Part of a small language model's weights.
Size: 22 layers, width 256, 2 heads of 128.
Architecture: RMSNorm before each block, rotary positions, no biases in attention or MLP, tied embeddings, local attention windows, an embedding shortcut.
Training: 925M tokens, 7054 steps.
Each number is 128 + 24 x the weight over its row's rms, rounded and kept within 0 to 255. Layers, rows and columns count from 0. Numbers have three digits each. The size before them is the row's rms in percent of the matrix's.

# down: layer 8 MLP down (transposed), 704x256, rms 0.0853, rows 616-650, columns 128-255
# gate: layer 8 MLP gate, 704x256, rms 0.0898, rows 617-651, columns 128-255
# up: layer 8 MLP up, 704x256, rms 0.0864, rows 617-651, columns 128-255
down616 099:111125172100175128088131120140120122105108130136134067133138155120095124106113122068131118133100092115143099119113123123115118116100153153143141128121204133143102157139118110129141176136138086112115136131107136044130144132117139082140108182150142152159129131119125142120098144124157097088096151104100120140119122122105130095123121156090147156111143131119101146120156131119081110135133
gate617 097:109150118118159129144161117118165136101135140169154131187115153153145105129147110143182141100154116114114088149202060121118116122139115121166171079151103120134114109151147171173132154135168150113120126156137111101115141087120145101105117159149130131139110159095117093102108123093143144143144152186115103086094179144106135140098149108159091108148102093116116159135121159097181178096124
up617 104:132102106105106136151156110098155095173130171101125156155109112130133137101122119123118128163103144109127115132143155132119102108114077181107111151105125168134112145135108093175119130140129141149135171128182107116091112107143097138101151096099108150124110116158117109139161150131114140138082090092138140138127135144149132110085123144118127150136096143100143127145126134169114157131112
down617 102:166152125116166125110151133122131155150107137120104142094170124145107097151094125104159138113087112139145122132058122193129151144108122109134103117119186190126155119111122120104179136157135151132120158187102112122115160129157131102159152139082098121110125151134101126118145118126133120120155132155117129176112089129110123127150113139140114152112146101165078136113107162078165105155163
gate618 105:146047065143114128105137143140129173061133139133142161133132166155143119117133098112133126105100171092117141129160112180098121135123105116140112121116162119143137122143120118161129109158137150170097180132134122084081105152148133137139152109113154147170102100157132169133139127091156125130117097113150125091097156121106132104088152127160101150133085144112153112147126116085148128152137
up618 104:093126143157119077108131099088103098121138089121120154135141092118149120128158146139110147144161084102121094152119124123128167120139159091080109180108154137156110082141153140131078121126107144122127113178159109150171114091138130130158171121126151161113104139134123124146142053128137134131088101089123137106122140172126093128161162133150160148075136138122126178164120111133156135140166
down618 101:092132177115097096162136126130130077144103157117098086137188124091155137129118142135117104125131153095132126107134076101122080125116162164132160181129114144124099073098118109124136137157089107110120155114122161084111111131108086146106119180113105131100148144131144134117113148171152134128127161149117159111113152192160112148136072149112121120143141115126126096089123087147113154106143
gate619 102:121159130127133149121148104141143150136106116102139133120094141157115166137052158139160108115141106125158098124126136129124165090056109090166147143143193141103160126110101110171145130140124142083094145134124125090076139136133151173095142139118095135142082103144163121107102086145099150154178157150124134119099162115127123104119093135127108098135133132140127163153143116125111105123075
up619 100:160120150104111117142138149126074138124094113167140133145124100122105131146108127115136131099103124161127095073113121116133130146134133180094126123162103133079129133100125153134120127107169147099142094152113135085104170155143138086123140075164095119112117156119121109157146107113127109131123147132125150111103138104090123155177090140144088128146127128142108132125142098152094117112119
down619 097:143108097101169142135161100112111137149145117128156136144111154130138124126112122143130152129081070143132078102172126112109145113121203138104114135110110123176131127107142170076135114128130169103085068069125133140138100097141124168122120130139120166106148119133124104137135160111147105163143124107106155124167095153128127112114115100118148132121114157134097141136130130130110122134158
gate620 093:145131158087102095133113113115077175158101119117127093082116138121130146095153131104122123109120097192086111158105155109123125175102141122119086129078092116119160101130122153173105094111131116149108157133108139110105065125138094149148130134130156108103076081130141146154121103096101121145068082118097126129110106098152136118146143138131183134181103157099139129164130121123138101122093
up620 095:106138115153114124137090111134092117144139092136127126140149121165122138155158185137136178109129142167128143069130135155142132092067097096124129153124142119100127106137111139075100110159131138166127134130145136110152104109122101119124111130125140086142134136092139138099159086102140082147168134121164152128133097119098155157135115110129095088117104098096133079116144108108127148146166
down620 095:115149158081141113097109125126140129116108148171148146088083149115082132143128109118182135103088194109131150073108102132123126163131146183176160155151146104146131150149111122139176154100128115097160120144126127133106096137141126118120143129132125078141083130164119107132125134126142181136143156114118138138076133112141176119140096143115128113118118161101110171109120111147143106170104
gate621 097:159149132140099130110160147129142149122122119099146083125105142132149120102143120120139129142122200087064107154127068127094180138141149135167149122099120127178140152165140143104162079150122117134102124076098148112134122107131125106137140116125122120116087143151128115109138150120101163110160113157117134123123147142105152144107124123162118071096104126140154114164116130108135119115140
up621 100:152128104123141190138123116162093096074132154166152129177129128174123131127216128109101120179125143106133118102138077135127122125171165134120087122126136135144129128132135115147138118148154132115150124151102082112135112099132112182110150110130122102131143130115173100135132166127123101098127118158180135150103102159143115154104130105120143122135122113166150100102139123181131156157148
down621 100:156110137150123135143133107147123130106134120135148132155089115167145138119131127127141118125158115107169118119127127160141128146121096116098115171177131103130091135125124140131123163132141135170135111069113126102140135112143168144147114141109126146143145121119147148127118194136145109105129152120098088109121089159099157158122123139181153114119119124107191114128168109140112149179104
gate622 097:135113116127143130085154148100106148107099138131167102141105134107083119117071136130136122092103147136113115155156144162053126061103136111155118133137111124137136145129114162147115116152133074146118134118094134164156080146150133105140153128109139162125123137111157130086132111134139095112145097152086148124117090169082125140122134142102095093127138117109088073123129152138138145149141
up622 098:093118119147122092163112134138093150109136102128118146115151114095115121129125112114144113129155126096134107136087127144121116105101130116116136132136095110070174152126134164115134078091130133123123109107091139121120170099112108120115106117159082091145134126126153091148076179097112107075138147131126115111159100175165109077171165070158094154092109141126153115139158122142108120113131
down622 097:144119147094158102107123146122184129153149149112133097088146122099136161109083083165112098140121133165120141187168139152158148138140127105080127115118178127107113130137126121143133120158091111116113116165148065171085123155100145110117088109132088115138140145097130121148127104101135135144136127115099103091186151124098122143154123135149149103117133096122148168120106114131140107145105
gate623 099:110141132185136135147104130144142133129126106097104097150181141113103120117073118128127135102110111125118095124103157098147109144127167137099148143127140158142157117129156111111112155148121122144151097147153144168128132142132097110088130181120105135074115149082125121138109121156142094132135140106125128095155126121142104155131139106116104112095160112097144136140135113129169135142089
up623 096:136118163133130151160136129151117108097162121125119163127093098105148142127133109136124126122132129164153110108140127147077114159140142135144053112118099097150147112119134131100099100182151098150089131115113129112127119128145178132137138129129133132105115156125124110122146133099124107145113114108118067173170131141095120130113121153116161120080119126136113124105144113136173133139136
down623 095:134109102126192093127129170125085079103111158107123107140164080169087144150113100158108090116138124098143118145147141132105150122121162112126192129147146148134141139137152129124108147115104177152083170069113117145148140114148114128123100110128113191124121089097105116133112098143088175145179134097199149109107129157114136149123096119124152093139139110155145130132117136127127134132111
gate624 099:094140089107180159104123156151156143090099165096162110098116125168165177109108102135114125100132133170137129104089128125087111093112150113138113152194107094143153144113089149157125100159100130104115160117150088090095078112150154125116136110120133127137153127119118139102088152136121132102131130117118096105096102101119151116146109157122115125130156105127127117154133145138124166157110
up624 096:161152142089106155098121138122118122123124133138141124105117200134130155130127108140121157147096079125126093147121155096132099109085127142152111100110136124128155171172116128132124192122113091133128133064106147117119098136147134126123172055135112111101102132131141119112141142132130150075172153093127149146157144146100117091110109114146109148160146128154155122117132131168164131139107
down624 096:110132104173138127111132143147132134136076156127133094129169116160118070149128150162065166137142093118131155136129101131146077162109079094146101126141137127127121154135108125128100116131139138111121139161128087107099063168141111123125117145124123104126104146102112119133125159096145112131154144110110144121132152162152141159164141122083116132151084136170155158138158112098093179107086
gate625 095:134121138145105117133115138122113154135095139109170145140144124140158157155134115114150139149115157113117124146089157134101108173136163091121122144153165117145133140118110105152141120101102086109122160123116155100117128106118137121098120139142129150126096120087136129164087137122124090108098130131175150138119108105149095131130086154126112127150112120161079136141116167127129129142125
up625 097:107087119147108148124124119085151146148105120105105140149115157159168120127118109147134130128101156111124124130124162137116109171132172104124145145156111125123134109126150113132097125146149126127096129171091101169111158144110150109131132085120086140108148126164124129127181107126184103074099115072096103139130150103109118116140110125154161079139107141121105109063123123139130129095150
down625 096:128154097122130144175145125143160129102137145136117117086142088095071174186138138120125105139163100122137136118144098145133132094111121148140109090099125136161124136095138116115141123117143150159135165102145178133135096118100129133110151133153113126110174152138107147105125138140123183154124090165107137113115129138130156155137148133104127145135127112156142144122122141139095129110119
gate626 096:098114177106136125109157144142145154165106171148125165150097115127157131126101138147130092110055125097136146114098152116095131131121146112142123130152151159132112154130110193131127167143140099134134127135140130116120115111160168119117126095149137071139128095091090107106111158130127118096111138154132126122132131158079172116158108141141125099173131121117108166145151121170138167137103
up626 098:134122122149138121112166127120091118130126149151122126102067105132163116092129161149131123138117145104111108140124104111130106095120107123133119081154146089141120091089155109102152139130127119120104146160085098154123120122119139138144145144160112118075126087114141091088136054135118190127145129119130100126138158158143131130145161090117109105109117133139117157122118117156175125111112
down626 098:141131115101163159126144143105171155167132099136103126100105119116095109086115108136098091089092120137138148167138089179106139168136156130147165201142131096149109097113159106126141156146114098169116124112148088142086113152097183138145101139137125142129178145133100120171133121158116143163180142137122061116116137129116121132159129126111153094146152121161146171145104162147087142111127
gate627 104:155164159112118125124152142146125174097172124117111164146121123169116162097146107121137157151175135143088140148129131147150090135161165141138122083137101086145134112171129094158111139130156120099131108142126123096121098113142138080106173147127120141133136170130174156083085101133091143108092111129111164116110115143156095124086156100120140159144179102204111178158134126118128141169138
up627 103:138133137129139115094140126120120115130162125101112117179113119139198185173170101144108124110143150156147158146156097152121140129143075106096138143079145091147133115165151137131164121131097148157119114128104111149122128148103119126146133146113120115089132125146089140103116146122080172093145073117068144117160115077098124108094153086159080135108138145120119147129127140103117093108145
down627 104:132128139108137200186092177110131165120123137162153134116100151112125115140128093121112114160131091095131133138140171145130106149133178112132117084126111133139164151089140126145113152136091098148134089106145089114134105107140122083138130133130153157129141118084122142124112132073102168112143198071139114116147160117120134101158151131139119114125132147150137108134128117170145171146164
gate628 098:087103123132135111143175132150153103130142161115126129109123124102126132109163136118145119134151145125090132162187150129142127133145108121154124114114093106156114123118143121164121101132139126134133141145167155117141118144110121093142102145099097135121157147107138155132127167145105140114112133134118050126118120151085101125111159197102100119143110118140150161121121098091160147133130
up628 100:069095077171156126089119127138125131133135145153148158170145134131111096140121091149119117049111139117102119179130134104086077136125113110134159142144156126141125161114127159129115167142142111102120139067141177116132115118168175157142122130136123148164112149075155130098119129095094120152122137147135101121106083136148140102152135105131077129127092133160128133115107137128155087152145
down628 101:120109072096168134136138142101134075126160126136133118110128126139155158157145093151145146098140122093145136118156087136152139146078095090154132117113118115140122143103133133095123117171121103145130116101116120104146149151167126123108145087141130134170156113099131153132149098161124153106125120128140133153081109117094074072139108156123131120116174126123124149136155097117167107112091
gate629 098:128124147146124135122137115169123131141111131160133146087125167115104153111084128121140137135140134131138136139113136108115108117128126143130167116188141095179147158131125171121125171161132111095146102104140129109123112150123081103126145111116145086141140103123094189150116111094122101126107114137117128167126151110134103113133175141102133086122165151135115140123142168113117109152147
up629 101:093118133125110151083121142113096081164112109135129171135163121158179115140142098138141104091114100118121163158072198132134118140105138125125076177107109138133141170123126146180116112146106145118134128169104154122133128126105102120148120122107110119135119081177131152124107113124162080162148124124115117139114130095102130136125117190163107130124130163083143109117130137147109145121140
down629 100:138088147143097134148120109130120131107071119121123132137125127151124114125148152128120092119143094098093130125079157110160135164112107125111116134155117149106145118083111107115107147168117118126105150137133102147132098099108119129153103122133157086142110133107133067155085103155164124134187151119155164149107151132138165156104124147109107093143170145184107145093145153154095107170172
gate630 100:122139114150136123116138138097098141114127113128169111136156143098116128110101155098096113135131108150129146118124131146116146106057108153129139149136112119201138108133128118147148094143157130120093089130142151122143135134122113108133156127136124141171133094116133126078119135112101142128119122147137108133120130162152146151099116157150045112146072124138119124166146110116095097160111
up630 102:130103110091093124156122150148143116126132129122104152095115158165108173119108133156116101155115135162138133128147138116165145139158155117139141137146100127132133112116162135100064132101126098119105095125121085135132139148121061066127116095144100126183140130159135145148109092147168142157148061118158144098131118145185129153154124094148106149155121143086118155143143101157118099144119
down630 102:099114170104160100125059125152123122116147138130101106133148142194163105109129147182094117130136111113108125135162172087156147129147087151143166122141164092136115113132144131137127075157112133129184104103154080132115100136128149133103105129139136102144151089084136123128100135134117150164121092175137159124118120148119160131147129144132134105131136161124167143105127105110142081145120
gate631 105:175132143118121102118148131116083114141100128122139128120163098147117149123124170142154137120134125159134182095146110174141110141099192127131091153136136142122141139180124071104096137097166154148142103142145131126096126122145111084105117136198078084093164135142155146098129121145139123142121108129179106112068095144148162160134111126173111130166141115149152138128152139132116123147110
up631 103:121187147123081136046116145087114129161174154140128126110130120178127138129145149142114119077155176160139127114095135095122156097114107139132147094126124136146096149108135115118130175137141155136141103131098111105096132141086100145147107087118147113123109118156124132164123088151120149101119075106141133125162132119138130117102081122115189120159109125092158125156107137120139129116122
down631 104:104111161135131158165133137159141122114117108122140121112104135135130134112131140107131134161118146146105156143116159125132137147112088099125143115115124108128134119094103100120157129123131126131159146150096144123094145142073116122111111107106140129140106111122119171128141123129161143134151113107150079138122140102144046144083114136061091132171095143135122155075136095128170110147157
gate632 101:129121132130159135153149107118145140163127127108151164169147163145133163143128156145110074100154159156131189155119146128097142080162135125162138110123169143165134142153151121104140139119144148126086091124148097106124147098129152171126134129136119087122112115139141137165167108147114122124139110142129131140115111125109171164088124115102090103156131145105159139168139115134171084109114
up632 102:194112084091134116136135115143117104126133118122115095096124143115109104136095118136087100116122130122182121108105172099173122175094169116079090143155124118135156172106140143116079142139112130123130127141115126161136131111136125099115128077109131103166136133118137119130104196165152098123100116161133140137171138176125146160121163102131146122159118110119112134145154127105138115113148
down632 099:149143142105133127076148119113145122089112109156113100110121084110113158109130174111117109171092133144124129156172174134113132138116168108132082100115092075134126120122142110127134172139069154171134149080140112151111118159113126162103101146158152138134130119189117121120108143122113123149121131107093109129106114114140090132121105134153098072128123131152098120116166108155121152151099
gate633 102:124105153127108102148151181138121128122118110147132051145145092124124107122156130132142130128111166134096126135142129131133100131174094111147132112145121116086140168147081168100153137131114071076183162109125074149092102116179106154118145137106104068118136100104128095110106122144094111108124173127128110130121164115133150121116121155145094142106155107145154140175128090126109144148130
up633 100:157145110114066174112158088123120133135098141170129103167136109146096134176129072129164163118167122125142109093122163113093110142185154128115144124125100163082114121122127145151095149142167141101117098206133134129138138144126119134104138160132098112146149150119115150126141122128137148078101107100105125114135126128156101078125136129177119132108182089117105159136116136162112121120152
down633 100:147125123125141156164139136115127142151200169167110151123110127137105101167126095088138162085109135155133100118115099125140118091190172123148157144115115141125129152105090120151141138112108145123121082116106135115105136132133118144119123150126150165108098112120144131115129114165176125126141133105115125108159105156152134128102076131097149145182118135131074134177132146105139100135131
gate634 099:168111132113133146174092102131114140112083134143121131172168069162122129093109122126154129156120117100122142118114134135112082086096168092138133099132155117085167122140099118133132184155134073102159121180089137098121162096157118130114123126159136115123111125193158158135099129130116119119138132111162150125136152131126110119158138134093086109130129154161141162160144111158121153144114
up634 099:117132082160104140139103119137103111146098138124169112092151120124150128113141119136121068139134119116170134143126162143156143154136065174127159164155145167119179157145116153123119106084089145083147121085115134126150113101121042113155122066090111131107124133136129049112139141100076146127099103168145111094139135124158104173105118147123113147099136105145126096106101137132153125161113
down634 100:150147139092128180177095144142113157112096163154128084110131100156135136168092131112125155115091117105142098058079062117147131114106146109126155133097127138146150132114099128131121072127142115095147103163117141111115127123121118107105117151141141101135162144137152161100146118123120086072076086170121164110157127149118131133106126141099141113128135165139141145158131099143141166137121
gate635 102:101143168143122109167193169127106172155082158083140111106138127142123123105132090133143130120167147142111122148119124119147116116106103139205133125137120095142131127098114184137129118137150096139122122139108102137151142101143094097119102140117101107123128131156173120119113143126110132110122141096171177125149112134111084126142122134133091065137127156129159155111151121108134139121084
up635 103:106115139148153104099132134099076062152118126127150144154160093117168120103087117152103102131121145132109138160114099107133168079099096133131118131116147099140140133093137092124117159107120137074115093134154122120150135133111171139174140158157129130098124102112138141168111117108114133180082127124119155083093124180155154148165117132134113109115115077147123134115150114080112088177114
down635 105:069124191128141139133140139109155116112112142070102145136125132145123183142138120106111157133115132113082139153160120141111111113162118112134146112125120071125094129094156117137154134103187126108122074149127144154136151144114121114151116150110079142138131113098156167156126123120147118153101125120123099119156131153126133139131137145128088101098149155152155076123118082119134109106129
gate636 093:145153113112083145193137145115081125105130144110190068166123109152181160115130125151105129128166154122150124154133132111157090144164134109164158112124173121113147136141146095118127129148189091132143148084102119129157146145146124132063100113147131122094121089142128136159165139141094122133126135187156133107108164140153148126124110132132145150129118104156138141135116112114155099091138
up636 096:117107109132103139111121106084140135098182123123150138140163101121134115130184162119171138102113155127117169154187099165139155189101127095094130122119149125126105145095181126108105143134134127160103164097129136103147138144106158157081113101130112151132137121141133144122143095154124107139106123109119153086117135167116136126137133148118141127178124147133091133133087116155131127092115
down636 099:155143138187144177119145140110133102125155158131087115139125165098167119144140143148116131131123175176152141128137095090161173135098133147146117153108113144170113131130100138127101131130182152147151133169135129120173148105105131134134171107160157112153110142109126145150119125106150103153177145120165141154128114157144121136132175085108120163137099113149158153120124151092137109107120
gate637 106:091115137124157105094127091171106170144142133130180134150123147164096122124139108098149107132131156135104143178147120154119131102112136123146132140142131091158149151145124124204165150158107119113112162172072113124136097154136087158161165113129112128131108121158135132159127098124123134124082093104127129088110185100136116156132120121103142116144136163117103146168123115151145128151162
up637 101:132125173107178182155168134119148078152132108105109127103135086146112120162143120115105156180087141148129162119148159131146110119145111139120140116165078121128118162135123113116091171144112126096078140164110101130110094186141150096187125139126113129121131120126089147139130152145122157104133105127097161109103115143137091159120127128107135135100129153121142133124108139121149137116126
down637 103:157126128130107128110188080150144122132170115153149164126138139176115108119126130132118140122099117142103118123178104174135118148174130129088128154167137125113096118123149130113147099109139100146107104107118157163141135113128100137050150153155113089104119139142129108106106136154074112120110134173128121129088138136149107147146136140098117135117110144146101149117148115159113128130136
gate638 097:127108112095148143125132125102081127156122141077093150156152142149113132114145132127138102102126166128090121091126112118117140176165140102120131164153122093135128145193156145167139122143107102130140128174129128103095118092107127140098074124141122173132116171129155131160103106129110099123107117157118137113120139115092133142138135140117112129134115131151118132159111192144135099162103
up638 098:152115123084159124127117129084153095106176103139146116157165155148144109134139129171140099156172102160164126160143111138115142100088120065102095117123138095096122122129132150123141124126117113130144110136138190162114166108136113095074096130141165135166116093165142120126124125122141139100134139115108173135127125112134154131181178114121094132103133108129124161150106147152117124133159
down638 097:125196109145138110101145106120148158123116136147154109107084154159180135100128077140103128161136166157118148118111129120124115090143134148154119110171152152131153142133145146165143141103145151124102100077131115095100153104151123119155132092113115128154157152104133107177125149121098129130091123107150120131137118115109135114141139114137149154090098139104126168107120176131106124104136
gate639 101:163126121112130146119134095119128159117073103143177166131169106097142101149085081137135138128153118119081119133127126118140191115120148136114170079169144153075182127103115126122174141181122140130140155129156152099112103135157161106117154127071121098133102117143166140134081128142123106133140125139115143097133161138111138153131146134120140095181149118118144147086141142105073109121107
up639 101:139135119135103138108127191111136101152161135108125070117127150104117135144146153105104094127136107125110143129171128119116140142100142129108091158096105133109140134149111177145128122128152104164122132110099174096145092132139095126138092109118141093089135100112149102100146123142077154147087122119128146114092148098121086154156110142128127150143130119099133148193136065137131162124167
down639 103:096127147141135167133124151133125120151094171124125125066127132144134120144130143165092106111110106147133091111129195154110172090111145142139173127132099129126122171135101067121125140175140118128169135122138149122181104118098102144174143107112134076140117112133121150115142079135167140108119160117204122134157103135141126080108130144092112113154088141128104208150175150142133119169157
gate640 103:151098115128159141152146175116114109144098131131101142165130096137101097117086090148128094117108141134102165155140157156140117131125158156136088169149103103141119130135126123131080160189141096134151122150065165097103154133141162131081124109121137153144160140112168099113133118163143099134122122149145171083123138127101093170119149113105135102133176109139099144143110137130124148145106
up640 100:129135156146101120121088106123167128086147162103113129102154104120118149118150118112149083127132141144120124142136121085146118133157160145166136138171111143112124180138137128116121083112170128166165143100116141148072112107101149131146133114133080140143139103111095094172127133154138078103096140094124129145114142130125186133119161120211118145146147115143131138133106113132135125163158
down640 102:118179170098145144152153136127142132132155147172131092106105098160138160094086085157109142101123120115163124083132121149114172145126118169131130129123136111157130151139109104118154121159097184129138113151158108141110135149131120118104144141119153149139105118142111157092115098120113168141143149122096098150082121107139104149121148154147112139141090123115158154126169132147152121149097
gate641 106:121116125109149130138187113085134130138094086080084130139139147142136146127135129152153071129088131099138099119124162080068112132110130134145124135130137099124176091150123088114142135162121105110109119094093163162177140107163157125114130115095115112082127107129160133135112129128122135124138130151127134133146094127163096154145169142096126145110121118124110159142135130073108073141111
up641 109:131121153174119098139134132127105132111159143175125104108124107114150103133163126097145177142118132094141131143131085138160114134153122124148142105143082130129100068136157113163153118138172130138119129158113080144112141113146136118157130185107102157148107122157143159106147125122121101121129154066124091095156122094133117107160115143165130104102141114149153060110118156116161158123154
down641 099:152096109106168134123126138139120093144123106152148102106171104158137138191160117114150128115120106094096116128123103130131140130175093119144144142178124149131152103092151142150149135110164157104123178171110124138153126149111133108130165137186121158137100109139140161062171137099095145128161110143144154116157099110133120081114122133158128107126127134125120124121120148105165103071106
gate642 101:185140121152164159120176112111104111120134106140153130130109120114094120129126152134116101105089100137106143121132107131101106116151126116141151133126112109092164146135150151153166153107132142152122097153097120103069122149135135099122120117105111140090095155094141129135108080103124135089158114151125126130136183159127091113106122116111132138112114110144108157149113108125123164148154
up642 101:061106159082087155141166122161127135130119115131128104164129122126111124099131135127163162114170131110130073105142179120150154105137081131108131150130126134120110140131099153154118093113148162166113120171141117119141137122166136111103150134084139098111136104148119161109138096120085096174142135112145071136162144112131111165119159082098089138108093095136135121118177130105141150112109
down642 099:087087114123160101138124122113131120117113147083125116061145169102134108139143142136135142158123147128092113109140130145152135102138091162117120120160114134123137147144130123171137147137137092128112114113092090145130111126126100116157144093135114179105066143162154103136122145072121155119131169149083163122114096137152153123105149113113146149113114145170136149155160090122141115102139
gate643 103:104114152124120116163109153110110131109108110094149129083136135097151123120115140140147130137117173162125173125205136147073166152143142100121132122168146109159154137186153134117162106115141112130122133112140105155126137125105141130096135118167129129134156129132152118094128145160086139129129136191155147103123111128128158152120101177119179097193067121156125157160127111154150152124171
up643 094:140136169136102134144149143106111119068146132138174111133114142123127108092101121141154138135119137108134118160124152127125111149128118110152081087160072156080113124110112111111117095131137159158163111049131108137119151138134159103125121129116163056139100150120129139091112173099106103119161137116115108142156093077093106164128114120097150132098107095133147089137147144133112103132085
down643 096:167127141154136150138123132112126106147100095115155094127128161130165106093145151165084111126120132108110130156171088143154096119111142101154120118083145136130159111131124108126114121151182146148112159108130165118141129159105133120148106141154128125117159137119122119139178118180119158099170129113075134137138114133080115093124081134093141111122168141144115108172095100117144139150087
gate644 100:151098127120101113130150143089156125119100082088140105120127148099096129119173137164163153127131142115087146160151106114079132067119122131125130111144159099127164117165087114071175145109169115115147160148098142136106073108138150133101141108114087194109115138117140116109149070139127121114146141128169160111133124160120192183143100114165132136136108144142124111133096117150127137103132
up644 103:133114114127119129118104130109144154125088124154140130127119107099144087120146117142149133125109121145143155120130148096136079084145108112110141118125149098147117097150129121141094135096172154149122132115114138134130135147096105160161173137126128079130155129107136117172145123104135177106090147113186142147161154108128137116120130108116155136132139197121120159105120135131132107137136
down644 102:118099141102163146139111095117162129170105138121120136097088131107107116112132100097114117125140128085154088167072092112088151123133150095116118152138140134139094130133148083132123118098130140141109191176157104092133105142114122100168138107119094109164143121142165098165071117078134154124121100082109142131128126113098112134094114132108127124142129123176132150150114155129129108137144
gate645 097:127187144096090149140101102156090108145134115112156073127138048091114132126140118148109170104116139124140098184158113111108126151127103143108118111137132132111130101145088153118153157109089130146159124110131113125144186170169109130125125170098088112099150104138127109123105073137146061121125125133149125153137124116105134133119123140172144103094138127117117108136129102124169099097089
up645 097:133182132112135149089141092167107115159159146154167104140133118149132090132096169135115137162097109088122111100169122154127135117138121157098145106106119107138110070193091119131149130116102142162125144118113134152160123153132121131122099136155137150162124139119132114157138098166143098133120140133133131129109178134149127150109124125127149129154083121054119150154112101097093136094134
down645 094:133119088134094091162107150163125166124117133152121141130074160123142134162163125122157126140171162151106139116106141125129067139110134083140152138107151130136140133100123110154115104121140124107103145155109092132128096125094132100121130111126136106147102162081124115124150182119158173113078147139151131100166087135129133121117112129110139154097097111166119173154146100143158138142128
gate646 101:148098134092136103130129140137144133129123139138142141089126143144135108079158123128109138174133147153150124146159101115125097148145149087119113116164151139110174116141073139111137133134143093104170162121171138094122103155113099112118113115088123132174123138081158175079098146107095110109120112110134176127145117134159125119079160136138106108081125152181118136129137189173136139146150
up646 099:080068095143149139104132103106155128118131117134134078172122109105132133139162122117140113123160143152152155132113150094093126150155154123148145104124135117157107128154145148095160188115092118121139143100134138121125117152165118133154153096143129101096099097127094166142135150135134134158078154105111131099135128156145123108120130154129112135103087119139150135119111119127149130156098
down646 098:164148124111091083135144167149142118137140116099129149140141106118134151088146096114126105108076124117087115162109138128140051134128189126091088137093152080123103131128145150172120193140122127108096123112155138112140080141154177134125105125144143143149156100142123136102108099112092124124143138146129111138118159125140153134095130174134124134121168151145146119116102167122107159134114
gate647 097:154084147116111131105153151131126112164112124158130165156130132164120175120110150164103148119132136127107160136151132186120123119118121143127110077123128107129170145164088162115138113162121142145096136132142145137125099136140115074152136109120115102138123145108172123153163153128156099092136117123132111099122083131112107145109130162156122095112130163148141124131118112114167169179136
up647 104:114155090097125092123113147065121122092117138113107154112136134146163101116137102147128099084132169072095102085152122137099119108152133115166145114140115138140103154155138160136103100157130090124152115115095086165098135157152168129092125087112160132160145108121125173112109165110145120091111137125122121107168128142100148086122121142162139103125138164124130128076094121111100179115072
down647 105:128156082144147121143140131139153141093117131106110129112169117172140147118116094123134092077121139112127129080115142095080111143068119152139138089131130108162129108122074175133101125153153100146116143096116114173141099164152130148103148120112111115125142135088114082125165178128102097087105116124110146067151136112085196158155134133144143082112172109076148101126115169097144094161086
gate648 102:178121136108098131137142126097096144144070130130142124120147122118120189092138097086113098110109133138148150115114146108125099105114154102163114174166122140127133149115099110107150104175128103132204154117112125087135149173172110104140147144105090070170137107121186134137183127104133120067128140160136120148144135160065119137123117091119130095126112146146125151156149121130141114128101
up648 103:124166103111101100175130132102107131096117137114162165127103133119163126119127125126129158137145155119145101085113119153094122169137150113147138145106160119113135151134114111170159110174127107141138116119125114132112153130150110090119147117102096133145122101091101141054161159123096139132104128116122109139175102161112145149165130153162141124080118149136095133124158145110118173136173
down648 101:061142106114114106152132137128099176121120128130132184099168145138167094108107123118119117159144119094143133127142145160114159148139117145137117149115159122132136162135098125128143083178128162162142153146067153109110170121128114096118130144143127138142164138131163136145123134135124129149119093133165153117195122105121167138127112159119132127115159144126156105114137156139124122163146
gate649 099:110160096093096114128164121093159084170106110134146108116129116138093154148167152111147105094107114159129074160141102132105150129145081113110116088136133099143153165133145112121126134125139192138131133121114100113167123112123117183172101108118135093136120144125112114140158137162090113135112160122143106126119156109082106153133123099093087063108170152122099157166124141143120149145114
up649 098:072165157130136117151135114148164119140097126138095083107102109138076142117127174146155128126113085103145118118156111114130097141088121078085133120085139106132141147147107143106108139114111152114147179145133131139116098157156089136083087169094091090090109090153112154164148134148136116089162147143101108118131136116117136161088113111110101162143105152131160151155091080150131131104146
down649 097:169142120123126133103144136120122098144124114157155125131157116126118170116172162134112145118173156169151140121117145136139128155087118102115161127110165153156093127156108140126107136117133142158111171136158118132183101120101126139143138115146160076148112122170110115096134158134125162110149139114134119132160116107098084136130131159129080092118148159093099131117115104098115077152073
gate650 096:139135114133161124137134138145122136098147162074161111127134085154147133133160126121123074125077140141150161156161137155125159105183135127144155117136143134120129126130128124146102149126159096159127149125100115113091123118187133122134160101135141118140102120111120121148129121159112123098130169181148085120096130159110145177132111153115104095109111158174137116140116119150144146116158
up650 093:116136122156137199155114125104097158113161162122142128122161135140133133149137131116125103126126173134132100120141103122135155141151138121132111105158118156113129112134099142135091092139132140118149090114123124104136162107123127173130136135137143146101107181124119122118097120175080130138156102136134142097154138113092103141136120130106113139151095075168110142132097078129094129134094
down650 094:140097136144105192141128114140160132112156102131096185093112093121048109107106103136154124111097129129121137115161145105132142109175106155105122075113090073165080115114096158130136112128144183159127102137142157127157116132097155115119154116139142160107137151122135129137109160125141126125126145123088125121132130091142146159136157131148128178161151089122120072148129125169161099143132
gate651 101:149114121126150116135143107104099140108129103128104122108137133126138130103109104151146096109148158098099159138124160150142103122083137135129134115140181127159149110136118121167099074135133127104112148126156131100167099142130173128154129141133178122172136146093132122113163102154123126103144105132113146084138113150093161122135115087135109101157125152132167072139137137139100113123122
up651 096:160133151167105130101103162133113153115141097146161131140166153161092130144110136125172118152090134115147126172143119138132109154135125109121137111075174082158136098114153163154131114082091168107141157128136129139137092110104084132167112143200132124071108177139120141138135130143159171135150099109110078122139121135142136097137110148167075172109094130160112127143102169119118113168129